python train.py --norm_place="peri" --positions="rope" --rope_fraction=1.0 --qk_norm=true --init_std_up=0.0171 --lr_mult_o=3.0 --final_lr_fraction=0.03 --steps=5587
Each number is 500 + 50 x the weight over the matrix's rms, rounded and kept within 0 to 999. Layers, rows and columns count from 0. Numbers have three digits each.

# layer 6 MLP up, 1280x320, rms 0.0753, rows 765-851, columns 0-79
525466508519501529552506499424498495514472531472441522534548554568488499501566461474513547533523473512433488499468502526417527478598501494498443423488506488492485474444527483513543495496597566516531494509492528497485538455491547557541532551
572556565563432420498453439535322554504480360436484482527544471414597416471391424551468496538510484510478477478625533478563522505446565400571506517498514535510563556423526514428359527381558559399454452443519443525503433494482499561490470556
506533607482464472515458564495572567502466511470561530497500523512515575457514469461485463484529560497490468386442553544534531489476536494511543510520564476526546466473588460464451460464508510446529572497522488501535504462412499438533540584
489489453560542510477519559476306466441565622469520587559494449411465481496566538573575454430473569549521498475458476548495526483396437512408458538470492527512580555554491364456489502377467366557560498472605497434556596487491495539517588535
473485436527502434505516630591487482459605551627552525471591439474496383478450437452501562614498419450528532555564526446522496579439498586559581487495494512513530526501467563579508504529538530363545498520607575437482556534537601568431588497
475498470481562397433513482470507463475464472534512552547534496428562481467509574540487482519468470533486566566486451497596521511540525438518456441491458512443457451391533462478393506500515472489555497530600466388477474497517583547469506566
476525578587500443480476532463518534445529528448463528528495472449503542498505515497473504575513505453437421448442417480468445512488479568483456472501530498565512507490470474506558499585443494548441507485425453586495552517535493484459495462
527450377513570576507405505544537483458471484547534359452602532527494505557498543442469531593432431406545561530545409581498497502512485629585552342508545548364605514585500461541447546436594600488463409399594580602610546618597574645473539403
468465418444480564434536450499539462549469562468477530453446427476502460409463539488518490482531575516482531492468450567467554362624475548536456448538518505441510492608519567433442473523465521518515536496499573556564573504557529517479512450
520471435404443498551632442485562467561542615410451478498487490506615559457490568458489500460485479511514570504526586569437542461467489472548395443513453446527499600546571590581490579516525505459532573387484521542471534525459478446399462486
491512444430515490519538526559489452523493535555487488486457541500466481514517476545520491478502520494500516461532440527495489507524555532483445489516433468520496524475425502443506519502447443482514452496511535471486531473554477532482469508
547499454509470481539402529516449615399389442571512426488540530441533591479509536482473499483443524441507644389543380550564474536393443549456492389529463453500588536425527505576464523492543521521510584505500553507521552433428554556553626508
470560558605523454484497518411522549515516474558519534492529468523441470566499410537537473556528489512505575478526528484540485496456490487564465490429556541416449406512448441579539537503539505449496551528474520500432494563462477455457521503
537433528470506520525404462544425478487543468529486494459486443506442499479439413561491559532467559523424511512427484430509460558426542517520436482422435513408501358466560519445588415554473546415445443432498425576565605564518501496549414576
379556543424506422592535500418388516494549477441474608534547507404647488515519420639529615475527628597537537531524495375483457470528480496567512538534594557408539426474441522532618409478560483498499466524625517495556526453470499510448392552
518547451428451508498513547428549520535511542473553497549472481457548525580499483532557421540488501498477487465520514477552497519513565512451453511565535485541474555518418448634477533461536508525485514502483456498521441455415460589517514415
583508495535437618512472491474445498467519532426491467503469529550497527628547528485522487390503447639518537539488465429544498440537536503498475491534555490427423501472537528609507592528526496487521531510460501567532466489506520508505526565
490449595554482549488507521529444438456523509531543513511495546425469489513523515471485503442486519485453522427457491533518435448574524462511550507536507500529583501472491488466413483526522535496552553566452531536543409525486500496520525520
421493538501491552525446481449479457503448475476419469530413451544610474505452552492457476517458496418531537513475553573579498513416477539523473495501539463477460538441514526497587537465561492554477488544496513499402484559524511483434490503
434541582508546510538527486497521486477560488515520486461480539495468479456535529522503520453441518427470469533497501512470476445468532517498488496455470492486514558513497465504540503553532556471432492552499478514464538450520507505461543507
466443426423500475530547531533498421486550464523508503462556497502501482557464495485557540510414436476493487432490416466456528499502598435482445497491496495488502445444491536456504548615470456618624474487586551503530565448536517487596484457
532530608436463498490523562612480601549563488492542509573466441492543558510446491472501426493491364449539525491563470597578482463352380377514433490439457523578468516497495534410495534428474548532543592474462539498512473567609451465508476527
459533564469493561476499494501511541586439543538544499525514515508476559478449515434495550563502522479445526588524498519536533467489519589548516444487553454479475521461450485480455502514512470536531506469520514522583510507483525492539519499
368449491517396606476466568458493456538432476511500573579523481600632514438490433447473481451448378487505518420567493494519455566608444442514509507477519478497526432505544481500544488432599658378553500521471485578576481451501418483617528494
500479512425531422452499582581498530512463501496447590454452570493529581451445557550494537419500455549498548549447460482594513500448536481469512542487482502518519481514541474515478515510509582522467579511568583488463483503415442406509523491
541571475565392562501499548478528504456519517525559501458541427585567458482507505446536485546394526444504506499499577486453441544546494487449430557555624577501481528398528508518435500464487596491492480597496446455528493498579498573506536451
521525462508419534505532497591491455504505514476428544388435484488495522457516470445521458437477468475516559527564451534526453528534496503490505425457479488552496541485467480522444504553457504559529432535462569508430535508515498590514475422
423415499440469518485500510520567567509390461517510322509457464558515436444469514586459552454470460429542460477450482508671535417519427518465575549407438510532533556414512578395432485431471588487413613445467565579424505446504593439513470614
543497510463501461436517493533559478537541525418557535517549469453510478458442516462470575597454456519529525563585475524452476517448545485468475492538518494509481528412457510476458454489498463438529509506544431557524461545497515470576609463
532569497483485447527515472561455551481413523496504495480491532482449518521509485450491502473563469525478513550562498512469536518486519579502507526561448477532502482479515491505530504451465487485475486550429508511532489549474547500477522519
536514451536491471533500505521464525488552454465365466516566551416519414557553532579487489528455533542517502411515528498508431518429405450487453544497567453485597464404415493536532472514522472510434493499616424505437510435446509502439570485
446498475490514452461579553467535526549582417516545492498494427548521582491451518398474488610530512431501475487458568495496553415418458454599481530494471551505464473549526490519406491494479520454557408540444518488509437458541598444492514458
484466519535395485488571515421466523495441532484499486526443497476550481538482446510475504499466525474494562482470446547516463492478497513476547578494589521493466544546516529534549524484551511544486481577527514560527485489544510531476544484
572600449511604389440496425557492503513475456537467545493486462499584502385501507365484469559617651523463526512491397517378481570493454562584525465609444496441509487501521465546512507551509613435557381584465458484525479432526463540431552547
505518476491486598554582499519485457430511537452533503617426571529404467447511537499498543513487496377590548456522597545575425480524454565485466551571500507567476534504520566649517533530481541519477570422551662525391507444527608480506555553
526409548494529365418497414513468403580468418500550570533537431466514513554453524565511506506509454505453503571419561514424422540557594463539484522446490528490545508456486490533578507604513568444382563460512370407488526461462456485551475501
552620539462520481611437495505547551524472520488434628472487516593519574495540512560533535567468589476422460427455505493505526570435476558510563423488522556427539390498526616471569561497587508594542424471489548535500569524496528560530468482
487466591513484464551468450474512452510513465453503506506589541476496509505544446486441534468473459491541520461564508539498540498534548504530505440480498537485473544443496469461522479548534541573485498476455522503420457522492559551486527511
604578403522486544502468446513518515529536442486566516437544553600589451544433513501522510463516615480495498483504550458481538458521455433533503457426564654462638467570536544580509561456446503481422517368541533639586453460520449460480526491
596526470482484503456502487509412494503519562508505519494540536568459523386494440506506504441438531472481481458496565483493519519502464533482596445362527470508479576490471457511545575549547512491465454574578539455461519465515532527563603589
369518476401535529498497457504505529551438583448487475583479408435541486579460456444553541446502496514486580512442606458571388463547546528558599428503470489447514432537451441470537555450498532465539508514572513483451454542499423589482508504
544522513510462408477446486552414468512533337483530479460580541535500520519528518488431514461375464492566534538430457429517492481531532565546544543507542541534465510519504495455437537501497453536515415477478490423464537456524449499553571521
463396442502425484423420512496487572494490446561501510556542482479569478496443424508450468473494489445464566538525582428595422458517419583433490495605520591449538415483467535479488489480499512397428542489450617598463402418579408596489474505
501450543545450427487416496493454513638333523483539501501483396426573537445531522441604452438542433451613605407534553468392518514494393500595486501509475454589431538576439452491503501571536631460552503591484510479424650499519503528489528549
365478473492447444482521504547476564514536454475524474491572551503463502470500496537565509484425508487484591536543447412461491419523472547467528502511493522504485515494510440470437398439489520527456530530492537527541588475469479529535462502
508500426506456533426595590475398446561559537479490525413502397520464560507537489493478525485482452476624522506485639530464518395442450432576593527478566588530523567522455535605481543464598473529499481417470497498403478494520495555512421584
500443571531508568471551514439471521509511518446520447520450488593455541562515518543494607515482511461544478558478548476551405592559492404555470492406461484537541519541470559536497583487522492558536524489556581506530472493510450455432509514
576541479568629528417503437475490532505443520539486431548524505466382589486380531528608467528495550536498480508473507458412461507559506553430543471587420505525459504478446434508459496490536501455522534598464462534516488402444482506530475583
444539440513453519478466499549473545432517445487546506450395511530481507491407508482511434449442405514455524492487419480518569496468451401606454509453553564436446463478506469509504408507498509481437493543488419552463478538489438477444530486
413542535557518562381481473472490599519451406550588604521461467524568601548513515535448528481547493478486519499527457519430480587471499519500556523482557465442497513485537489507426454562522490473476521598443537490410513428572545472489414450
571662531521490489541574509513509430576573470527587486455503573531519560481418479517529549558532414505541544440489530525462529481536525504561535435500508442585514410461459518433488572516420575494520565510474467522485545484530530504517604454
481418438491460559486483376483551501634560502448534460564517509468496517557427535476462409415491555484450480516468432398448527559497508517519458461492503548454577509476497564461444510440550436530469530431559530456489398527505473470524526471
537695437425472577546560429514437609526549480559498454520611522426578519326457422522634376394479544444462539385499414467518473357505519557463523482482491378434594544446560497386378537361415469526445508529551515452540403549510582471478472470
424536426502500489479481447433529454498510452405421467475522460502574453470464546372527421482495471526601467481437491480487593601500485434443550540496559463457461440583477509481463471472435551474538518477472505461484519476422479504470412504
462574540531509499604489536462545543522479500510544502468372525533492518457557536503509585469506585482550521517461643545537504533488480460532530496454439520577511396502372547582539424518524472578562478489504518484456492490543614476430452461
432473560474456493439518525495546471550534483431486577511489493522592467500530505453499521470525468485509501435441544418487509386479520492504622507444543576533477477449537435538495531459475470499496498510451468556465559568502473438565476444
537405637482594480420541468471459482486518574397595444447619585540524534591475507567390488469602379565461439528417464637533548467518470471556565524574527477378417494477444379600466364421582631523530421403536429561548396525488508558515596537
550471464482531583547482540606454471449543399474468517581624470509502432481570524442528515514489462525483496452492565582474487468514455563497441502598403502412465481537554472531553467503540542466594542528413555505496470616493488541451527550
522466626349532429523486592440456524497466534458420475480450583507510520502579502481546617510569488506440491513483380447470541489512585489477517452534576559407603495440465563555591538484488490533578530503581587437491444453522493488482512639
513448512462445499418508531627592474511457472431527478451487578482529472508511486496507563436496452536543546498517512571459547484545542509448556438502568534510459571530455560404503570582424514548565483451613463502579517496535524511486552563
568485562473511453492439505539490451379431472475531498429569482483477494537483509527537489500499452476584453455450492568542469625548507445439465474537471463432502468466371454508613534552559478534502478422506461523488563516572481612528467475
433486495474385631484557479487495459462525440356475514527569481643509552443566611489479431429574515515476596471463548472469391510498452452478376459537610544444481544455474437547489413599504507419555452546480447497540491566438415556483423586
504539482474560528491562428524457452467487503514536525535515485494467504457547495452523476531505560488528519429511529457580555529516453530519468535505597438527540535449511505448545513425483526444556434511483488478492470480467520507450485512
454453524524415446571571476509368592535542411429509519489475440463628445522524657491475461530461545392470570455572525468495526523511543552549466490434581504471481569468549524544546464546513509458593433510472434495502446516612461578575506486
540531493473482478564563433398481440533618567436500493525451385546539456385549546473519527442521479466562463483480451496582483491496504475528532454463530506509497502566619480497506496585585453546409576520504402494548542562479533457517531463
492483481470476566432540452479543585439454430531559477522502456511587353508470493484532477511395450502421504494547540452566426477475437533449439430435576432553517484521481558517492420426528479501483451418455501521518623540544528496545583564
536527465541533512409520524518524469474529517581422467480460534467592502532486466470519514529529400489495499466498514394541500484441458513500462558469540452588466507540499501574522515539538583492497528533505493463536503478544475440522493570
566535500528502483403539515436537552486451556455384494541459574635476532454484537588434476587529560492470497499451479543567520514473516445578527525451408581462566518564471499443502488445450527519479476480521562450562536486514548567463522551
473479459452479526539574484521502519464449557463481447480515565429432562470590488468524581479521435454533532552548457507490505595384561540618566577480566548519500524522501534463467478544411540538493492445547450527554533491546511498502553530
461460446464566585462430493480471510491418525335510552596480567495510538463473440534485588466530477511473431510463506444496503554509552587499485555451504506516475594451463552466571463455559472582360475497526520512474508417467511541555443535
460431515470516530478511546498574554505546523494646526550499517402449476481459465565557473542474518467515592483542546478579514502506408511565343488610611393506468585524556446432540494479447529408467588462556483553485519508493492515475476504
538586579477496456536475523475416495523485563604483575523496536440526621554384530435483468471428527476467528423490538438485461458538488421549547532598556521416537482500405484526492566437557588415502578485461512473556539456448586543483567462
466446581459497487430413424492582535499379582518564540550442567493574458496507470521529577605465594486511515499483605514431459647404440471488584515456422545454454436555512554504421557540516481553502452442420481553532417454538452473498430524
507402623405446446463445547543516481557593546450535471455506476433533413536550423518458569555485452472470429537506412504427451535457461455404444519494465388485524500516534547476442478528434465467596559493445478404503377517473560486470562474
541520483456472507500464443501537462507619566437498387520398440466596464486607535532420586556406414485461479420507519401515590586467416538494521507448399462538517487462453536550556520377418496408404570575557535480465525448555569569499589518
555469505618431486512484440533472509429538532374510414525478489492415590473450544437477423439471514581499576542510521442465494438449575446578585486571474450534456443451422518516652445527394442518485447469487598442530390570589506489446478417
488455486487448568551518507512561531526440452508444575515504524582568528564501439474512484436544507520484510570550530525493497395565449431513535498558435495503475537501475518442541526488554592465467522503481569504513514430557500540475529424
404560528455400503487537401476556502473455479531449427431578492461442523502386427654534571477456476534591421444403474488471525593495565511485404498581528536509526543390511511457505526436502549451485543485525464396501506520548492492551529480
465485514473549496479514465483403461447514501386570449464511521430499468543481454504557479430536462509525524537447528518514530446535421646513500500546568449567451488525471510478530478523471390384499551473522494498543478492496445499519420535
433481414568492465445432448524564571479474478422532468469503475554551438586459497490490512510607552454548541472449480385501556576556569472421462580438506616514437511502475510450422422451626498484603428509465560418518613390452600519396543482
581403415488536495436515600477497532461440450518505581495520489525442472488447440481477470445507526507507456615490476492495440540504434510465551482493482513479506544447507523449437516495451491540430437495501544482460518546491437407570504507
563594455407505542474470398495439503523387527564531662462539498504499484592453555465604461486445520343514509447364563556585449467493485475574482443607430469414459524466541488542579514396438493551568453517551475447590495584487494514514433508
507496530580563487542465517522495515512462525516620465508469446473545524465536465478535397459479494494481453439522507503507559528498525387499492572525521440489530501509472472508615514469551464559399497532472430553504506514488555483496521564
477496426550509507507488451510489460475547434443554519522540441523517475534506487501404484514513480453530469518459485504514541594458479529544498552530479524508456468523562426489448575480552598499511420488481515490513511517520490496544557500
530584545471527482589492460504509470551457512514519494530472461521556496450561504557530591547485536519545504516578474549417520452413552532444419522614473535543498481464452437454456482452410568451558524502457482485491535476486655415507454544
475477473430416565618506440475458557468601477511507495480506526597512471487545529492476447583471465449462554485444518527500592550589603421549542423512575421568619458427489488592494563499572559488428353463358541552505618493459518557510547543
511482424591570477539415461487494488660557477434528457499534526434496433565593505340441490529526476483577569538483499630542559480598532542437432465524495553590544551508461550515448405466502460453553465546543464505439575567514578489395533520
# layer 6 MLP down (transposed), 1280x320, rms 0.0354, rows 765-850, columns 0-79
520520454503538524408469468527473431508520553475518509496473457494401445456518499446556517449436508531534492518501488518529446482514534478538420507426550450480472453512512515471524521544481460496477504494513541565452512514448477538457501477
525436468550472527547373483495407592565543536552488550487534437510575530614419440494524498462520500405556494559543547545533408572515504507587531439444519593524583366479527449492443507508516515467563475477411591533535533504401419534443481477
457432493455603503482520478524489459502477436515531479502531505429493426488531508486452475486529509463481513551478559566527486507546496487427522491454439526434538490505483478546498583527499502547505520457489499472514440546561501482497488476
519543504434460526547533380480510377534529521464434462542420546517487542581624501561513455411504505557543515554516597471458488490532535440582517508509449462441433549531516573542461542578525513401402555557475477508502466551513458430410444529
582468518505641475526453390471527580421515516444496430531487516410512452524630487542492568503562568541494454621499521554576568489608442551487486464523560547533495548506492487485472431565512518494498627449503486560517492502485540477526453501
475454488543420489498510539493507523431403580534404458482518522492514541501612446509491491535497438528481514483482484508419448477494508445482514448503488416416544595447483428508488538499504525501518490524457547537509545465481425537484503497
511548475592462579519474469463398540515539462505489456460452559488470534548462512531396475513529471483528467448506481470491536452457498412488471495437534459565471475513504552438577518463459456452434466472445549495531494527469472472505470561
467549463550620493542551426493416551406706396535441450553447604459406475665504587565395516469556543531567563491510387528342539479605410609604484293477493538369566534526462464613542348616420527363492506523442591579578527436630462482556525343
450462573533551421461532487467496483457494441426547511481577609514375561477532518542507420533422490489390465452374474472436570383500500511445447495563466547578484400609507557413534492457495492454550467509482432466555541462458509470484495420
494586447540506503428597468531476548494607538513422522514509450480547535423490502509357510494516533533391549479421527507475635489456575496526500417474450428677439568592560439521491556569520414520500444468426450526496542644526465464484452595
493505514555499435511498515472507484474537501523567424494512483508501500423485468524504507521482481472515514517501514493466493488552480541500531480462514521502498497531558515504508468451548545529494493441486469497505520529510498479472605489
496474483536539521498451438556463521483419485549465551434431541506550472475450566495581500402553387492501455612484446525447544421497458419415440524425602510415434473512547482514593543622459485509433457488471522438500467568593548541486614535
466489473522507498579526489481480455526495473516438533482527478500465465525519473490484484500496469523453500480533505490515541507480453435531479380478523457492497450537538556488528548530422493477504517501487463474469555532478444524479495429
527487501397510496526410461536514500399482436489583404491463502479450414536457567490517552514481501560542537425508524570585492484483466449428500559436478486476488493463536594373427466525544543484448500457525464529490417455503576394503543580
602453382454538532542445493455513555566527504452548478432533472580456542463496431366522537570459515516544480558548559490484432530490458523484534546456455489479471449505492403564513514581520526425448401392530495473441574435541485518496577469
493562470541520463503484515477605579461400486425514518434436549503510545526496466470437588560553539498449521444536546539536513479511582477515540465499556467510436513492493616569481452519423536390505439494464373536594512493530442587585540506
444467484520501488519512469539414511541467444502560546479544599573490541537478491462547543517442459532489546564517438563528576485537546472580479497583525423424535517488519488494541540502414446552415567513540441561479582495508508508538479515
511468502393493486541509546514467558511417443533484448524465524459464497525497480553489386418512452386594514489525455537478469450517529534481436460412581542463536427533519468503522463504441435477493543433471460413563512470557542463522490414
546517472501481421483498539487490446524548429519457495481472509440483533460493435443548520387501443482501565429472488518525528459542501472436439413532523437513485415539496478495536499494534526437444570453471607502486466537501458444536513450
515433421521552492533488525456546508536518469485526504471462527483435456523589514471552497521480460522599529491521516521511520475496478530539484521542494493501496524487467504518530545475506498493540457521514485494520446515496521503510507486
516579511469462470521490498516522576501465536488600512525505465552461579490538478471485538530528425496487428508522575566494560477391434573540510498417488505470556558559457489397445479500502591503360480481493506534476445527476523547489455578
493486573440451513387486535598487524373504633547451528455452603502446467434501548573461574590469545473469533551521578586459510483607557558543514462546582487506570473423440509490459494557442527567499460397559495499597536496507504511487557511
541502542499532499485525482480510530455526516448502547472512475465458555517525500463499481524546519516545498510482520508499449500537492487526441462487495468492446487499539525571462522524504492461510486574512549517482493503514471551516538509
451482556468444395475505491491521538638618487501517453590490450482393490469468527361407535516475496553459572534486527552466612510484489526459480516543403492485471462458594542590444513427552466476506562463438485434444522562541421432524545553
594556440547509504440544507536473487500543522478472365492556482528467464560550436504489477469465433502412443439477532510545543396489458549524507460434478498531550573419512500452530418516533451528514553589545484535440389501524457581543504484
454483484452397472406555544487503496472524489532568492480496518541471438487437600562446462509548583522496344536490513479418543525495535546503546496502383550408485554535390521541541556517498542453511497536523471421495473514401463526504496508
567459502550508537520545506542564496492504522552399525545427514484445542567496473556477445532516454490506557466408444496455567537480551585550494481534402487448532512481433538417477485597605492489556545449488574502527500477509481533488501497
485471465556522505488473501510550583412407506500478486489551477458610462525636469547504524513519527413456461444496541470496484545513500576394474512569532436439485498524446527442402528469512392532553576523535501430520486496552498485393438500
474468570562516466502473511520440515478509454480451509495417498516478511566537536504533446480553541451527508456442474456512537530530378495504485536504500503471472537553517504512435533573552518456578446467440476498500528488499495515525479549
522534420502530519517504537436514450467517529477484549549507502459545494469463537487472488519483483483496492487520495520491499506498524442468484453499510452473466482535497449469475469518502501472496512450498515510412480533464453519550471524
441581491515447408529520379544433518450519368517500427461460467473520490426532362568521512544497511544505454473456530448528546475524402512495498467544503524445539483504557533474540504482500421476594520568532513547480570498387559431490523495
617481468513527512553536555467549522451459507417483551576436520605490431514541552518519452451548447531481516397453597517506509459552504470508617487498561559548458491562505431559501565492466492561448477446552485569528484444513515462493439526
442577540479472462504574521428461590428492499473491489534584494503495491446429507480485488515507497460472447523435536467493467438500519514456454500442467436548521512574531527526446411449519506488466494444460521503578513481559482478531456475
592471536584363534404376437485484408531553562496457453650527485529488517515570511389493488389414495445555493488425493506412598453469530480438546546534440533491554551500521514536484417511449496508456525554443529437419499502518488503530521551
419423510352500497479560467519597558670570457478541564476531538432498479507546500435664424509451511495518493535562469451564552522476439387460498547526544512582515528504442542546617580497567453401567474559443510483520535480398434489503475374
450460453492473444419590494564401407473470606459419553580523575433442498509600571469581499549546642462524445462536505453500521590476481512457588549499487501456536485474483548425556510498508441503467403587476452491457394514438507499540488517
507435587483536557438515601588429473528481516483574550361388518500487542492398456420490412512559475521433556568515565511501486599507454460511500480494555526562414425517475493495571581425503535462448601570446560452549496517471476486543459505
508496461501528609526531486454519468494524482630487472551418494451482497530479447534477515532476513536519592523459537499550456502436476497503478514454424530479534452514547537483466488486461504506478508559535511520471506465521531480493509528
552557445507382531524562445495464560440540558471587506446480521634541563532427456572445518565581488509458518500523497527369476499465477541567543512499434508497490577604472546444462546493493488521676503530418492522597514464497617469553546522
537549556524473423598464462587462516526454547446504460510561450357467424472584496419510550589515495491468443410513464517545471424506419522466504475507485526474509484500506547529518477508560460392570529488489530467549370525434568531579509504
536522507472523431515496495509500435541543447576484538451463557490478542484538564454409440590534530496587488552456482524574581509519532526513503550530533581510538534456419599512485522436586581516464439446481506500509482566445489450438542484
484524485439458582437570548564547536514497488541469480562522530529497570448523453568513494527531515422433433519552457512605508480489561520477456424504456489551484521458576485593448590481566502438520598582544575557542483601566478498471503490
562495530509504572532481446518564554535417516532467516538460436505561475591513471511590516557513480425493497465512525528452465485561556595593485549508413465536509510449456481479465495435570546519368477537564618518562554462445492436430470489
559490442410478514579517477553514397589604470451532520457531413555475400541465482499553527486540508534556473450490415520410478429572462416514556503458510523355418500469578486500418469524509497507481491511512516537541570483513408474455594490
482550446531452507493502531522430523514436489572569556512507551594550511503522550452455527445510540434482464455447419446524487501468536508468499514472458491529463506541457549473540487473496537579470519411470465492528487483485485515552415569
537478549537507481511547483422523444542508491584477459342541494573321359558583518577452514540371506579499493382471520517398454545539366522539653523534600574405370530535470316366549462522600491463571429465492484613396330574529624612454558700
434399516515513457548453476495450517496510489447465474498454402531478494524429540483595539505411454409503469491504500504532560441504470574510473512534498603549568553471516493509603473492527546484475413554487565537429559484522518446492489449
448418524546490532511408522602554545537556497395548592459560501634514392475453625545413527550512577504480488440465462585494507507500446551422528443501479432498480529483592527423504515529551464553618557428448503473465577431537484444460425467
562525522476429557460518399458491552516481516484526382555526519616494497534528521493484547598517542516498480481542478445540531476477473578483536530518493475490558566508476488389496501424398478432548513471461462501487419462538527534495473488
356512544543478503424483601567501630398400415505445484539491541417550521543523501546566516453450497491439521603475446534561441562484386578510532583417571513531497532479434515515571543501508598422484483546495398489444470554530421512383452434
521603581562476477527512583532504515452492491523511551630586478569500595571471548571448462457509540378426520554559477484524479484572583456521653597485524499586599485479570569401458529563478415567567525512493466467455547487516478458395519414
426559447483481460542541526547455468465532440512525481496455568594517493470617524468520447566429487498497449519448443532431414470454546507506498561585442504503463502551498475548453591563400500558600539346512573571433436576513487537462511454
485559464533530470505496502452427524451520479520641602376520518445509477377433508519576532476487549510479671447504562464527460505582494456562540569469549458439549585517539456562352458369551465555430518531533534481577526404486497495536412469
477496530476506521541395475502599540487499514549502553547503461542492469458486521524509434507558574447521514593484553552460542437473458496478502423486531538435541548515584568529549484449479489543528527539496458478392588576530502498615555521
427544461523523586545485515506549482521512498421548530530456403434468485435525477414421492510608570531509504464484551570491444439635424456510432458457476387516453529560479442586555472505452483475497508401538538502543495454444522451409556475
590511570533504525471521536477498467531511512511522502468485456614461520473407452528472434515459480452506514552494511497469474419465522432623557497480486515468575530489504467470583505544490507520447513487411426467521516423389499469488457470
555449533499477502461522522435495526495539464424522536449469504395554514598512422624511522469608386595443484487508496592511538428565481430638569499577585523486568460461459544412471357525434468507469517525494488529422534567609499371529612593
572578535435516463670587506491495482538512477501488394537453472360528551571481486467516541517460511576543547513543499491484535491543538483481480435491478538467486515464516520515480571554479468608486468461508550453478476481544548486423497523
477527550537493551453559510525583523491496531489486375414549511468477602448504456595491528450440525531410448533453543430435454467556412439443592499432530564513492446548475471471564506560465573462570510536349513481521486404444478447513510399
408596495560469505487471609502616461538535478491428458533452440544611493490441654407441525504483512452410511504653569523462490565489522430486592515486382536491545462445552482556487496436549580509495479435558462574505527566594518400493602424
480508512532479537501496449476492496553505542498443414472543448517523509497538522467541493498429573521493460450500526496497586529494532523507496574504512464564537479516547410517521499599497466573496430519530521548501531512453486532530563484
514571477516537591544456431530494544564461472420467566481450441480447507521389478523512500623375452474571441469377566531494370554467490621476405575527546450474508498474516476536577449507454496455387560590482560391582520544506494499429464505
406525556503508482516504534479488562493527456469571456453545476467503544448606524487442528480424388472448491549526521507556492491541522511506553491494437503474487456453510499503465520503528521437526589444493506492516431564538540525494471437
527593455519483572629452512530451566467547499501479569429450459553535517525507448526473449403523473490560482485366519561567518466561516420496396588377555398440503474529458550560452456486501450391483508526460511533526486568537416535481529575
553627383496498455488432431535549485430471605491548466550520506499399597543571445410531556434518622517498453449523526425469484501477450569581531485501388419509498515449441434545482510564519494579391419540367519570575541498511585521562564492
464476499519478562567461414442488463528510460486457434528456404498528518570517493480413434579509544547504452589483520515544544536460483508544492625572534432516467537555532510477514511418617493505548503512466463572525548406563470589519461474
554493416503506444582527459553481460529476491509516450525449506444511498535547580571554518449475571542469501534497471504482495467523440472466449535540470494545600534495492498446534514556522451513513535506482538484549465488515479544512535493
502547442549393506466467500499545546479486531511492575414559498435428415409537521540465485466464456535545528388478558547512488469489522431461533581443490387535527416480566450504533526480563486409527489452642559458486395573459464454461546536
555516513524474550605449377469598484471572506410506529549495460513485516510473455465561430451409463566428470565480509474502539482459517466514514501511520509531463552432513465469411458524525540539515535470498529537440480492525529522527554518
582471455499423404516507464458481470388425442413496453465535518404558516489519531478633430535553499461503405467477459510337460536480447500524442516533513469449473566491341527505480550605559519505429513444626538546595527552497540429539545427
501518554467547462530529544573487582482515543567524532530516430515525475509513552548503595535508536437571532500480540416493543478493473579446576407431516429503478436528405546553484535469583489571473384483494531557516559459462437494608435540
507424479455473521458471506462533435648464507469441540509468509414480471462514521420509488480488510477553501491537447512479497535452497484489505516441529550383558460494499546591429518468476566497484494561607462452462491436507481441445521516
470478569564462451583508484566557447461514549520448491653568534430458427487527431489456356563506497388466502469450584534529466513511591533503510545448405609427564570450609465532589539536601333528557564516516597496442455467505588527373535564
508521624507535480503494535546522459477460505550529552491496485420543437512471489547527549519473598575510550559476443440443524465473577475553471528598478571450579479541649468476473511558518465502474456468553564469453496412511541527425522544
556542487487552508483490550507526607497476532463513573463460494523534498496520478520571421473521468626462467550462531393556531429559552576508592434463505577485525448448456501495510530457403460546609500536514483617560458447518503477463516492
519432584579430536496577567484397546560456505540566415541461497376566514533499508547532436491522386488473436533519580529518509533518539451443498453458505577619422521458453461571536436511424561539531458537471462571568460587431521482472421519
514487487511488453381593458453484490526527527574506509377599524442473440449503538488448479433582570509511571460466593498493473522560463517434524443517469506593450503530498559567496496509498474588495488451500504508465437575442485502532463504
468445518427542497571499435534546529405516485497493511516508519523467534545503518450458511451463518498558568580489543532454454583582499509534427528456412557424545509533437624456476566416516502465553454430467505525503514489464401505602400428
442484537507508460406447486427505481527573444552564528460441548611486539536442425524440432504540537472488507466527458454445505510484528535444571567468535414514453473547490586497567541507443400478543486472524601492458487530438480443539472517
470559519497543555500435573550581507494419430426544431544526522509357426511443460443529487486660388523569480424580472463437577471498494505374472569439541453478440642507479483554417601501528565467599509512604448499595466455526505468423454517
433517535531581491441523494492446491523543391437507472463465509483408512494500480449479557489531557423505481499488495487528498451490526436432410501479475479558561491428492591537450463459530553469555528469488525447526472518495539437482587515
576453588394544595480479476488533608507583429571532379522490501561500518557523570543504486486527442583556473512520519448452536505431569408466451452488511494482507520471560451477550483491513526464463493589531520593533445531429535558497451513
385516528463506479568600447383453494520371473437541455546459404427477536545519613559513503494523547487529451515500484373508475530451532375517437574464408544497478497409442529557414382573539545533566562472512471530438437395523477432429513477
503575476509525522557561510565529499553434445475435455522561519513553440420418489536542472562488570432525450515515534481516446510513444478475500519501500455485563457517518502552532510442473492515476569537471510523466477474608424509524412500
605517400439552421494450525418563612480509471504569469567506481402581484532528439477468516508565489469481475494545397446603444447500457564482493386478545444448515461479421489427566537511476550345599529575519461673459482516454607503475449609
522539543553626469559506448396582482498573509514457465522585482536492448496461545512509553508448389459422460403479517550604353581439491496618503508435523517574557521531456489491500535445509565494486555507505504425481554510497499468602479503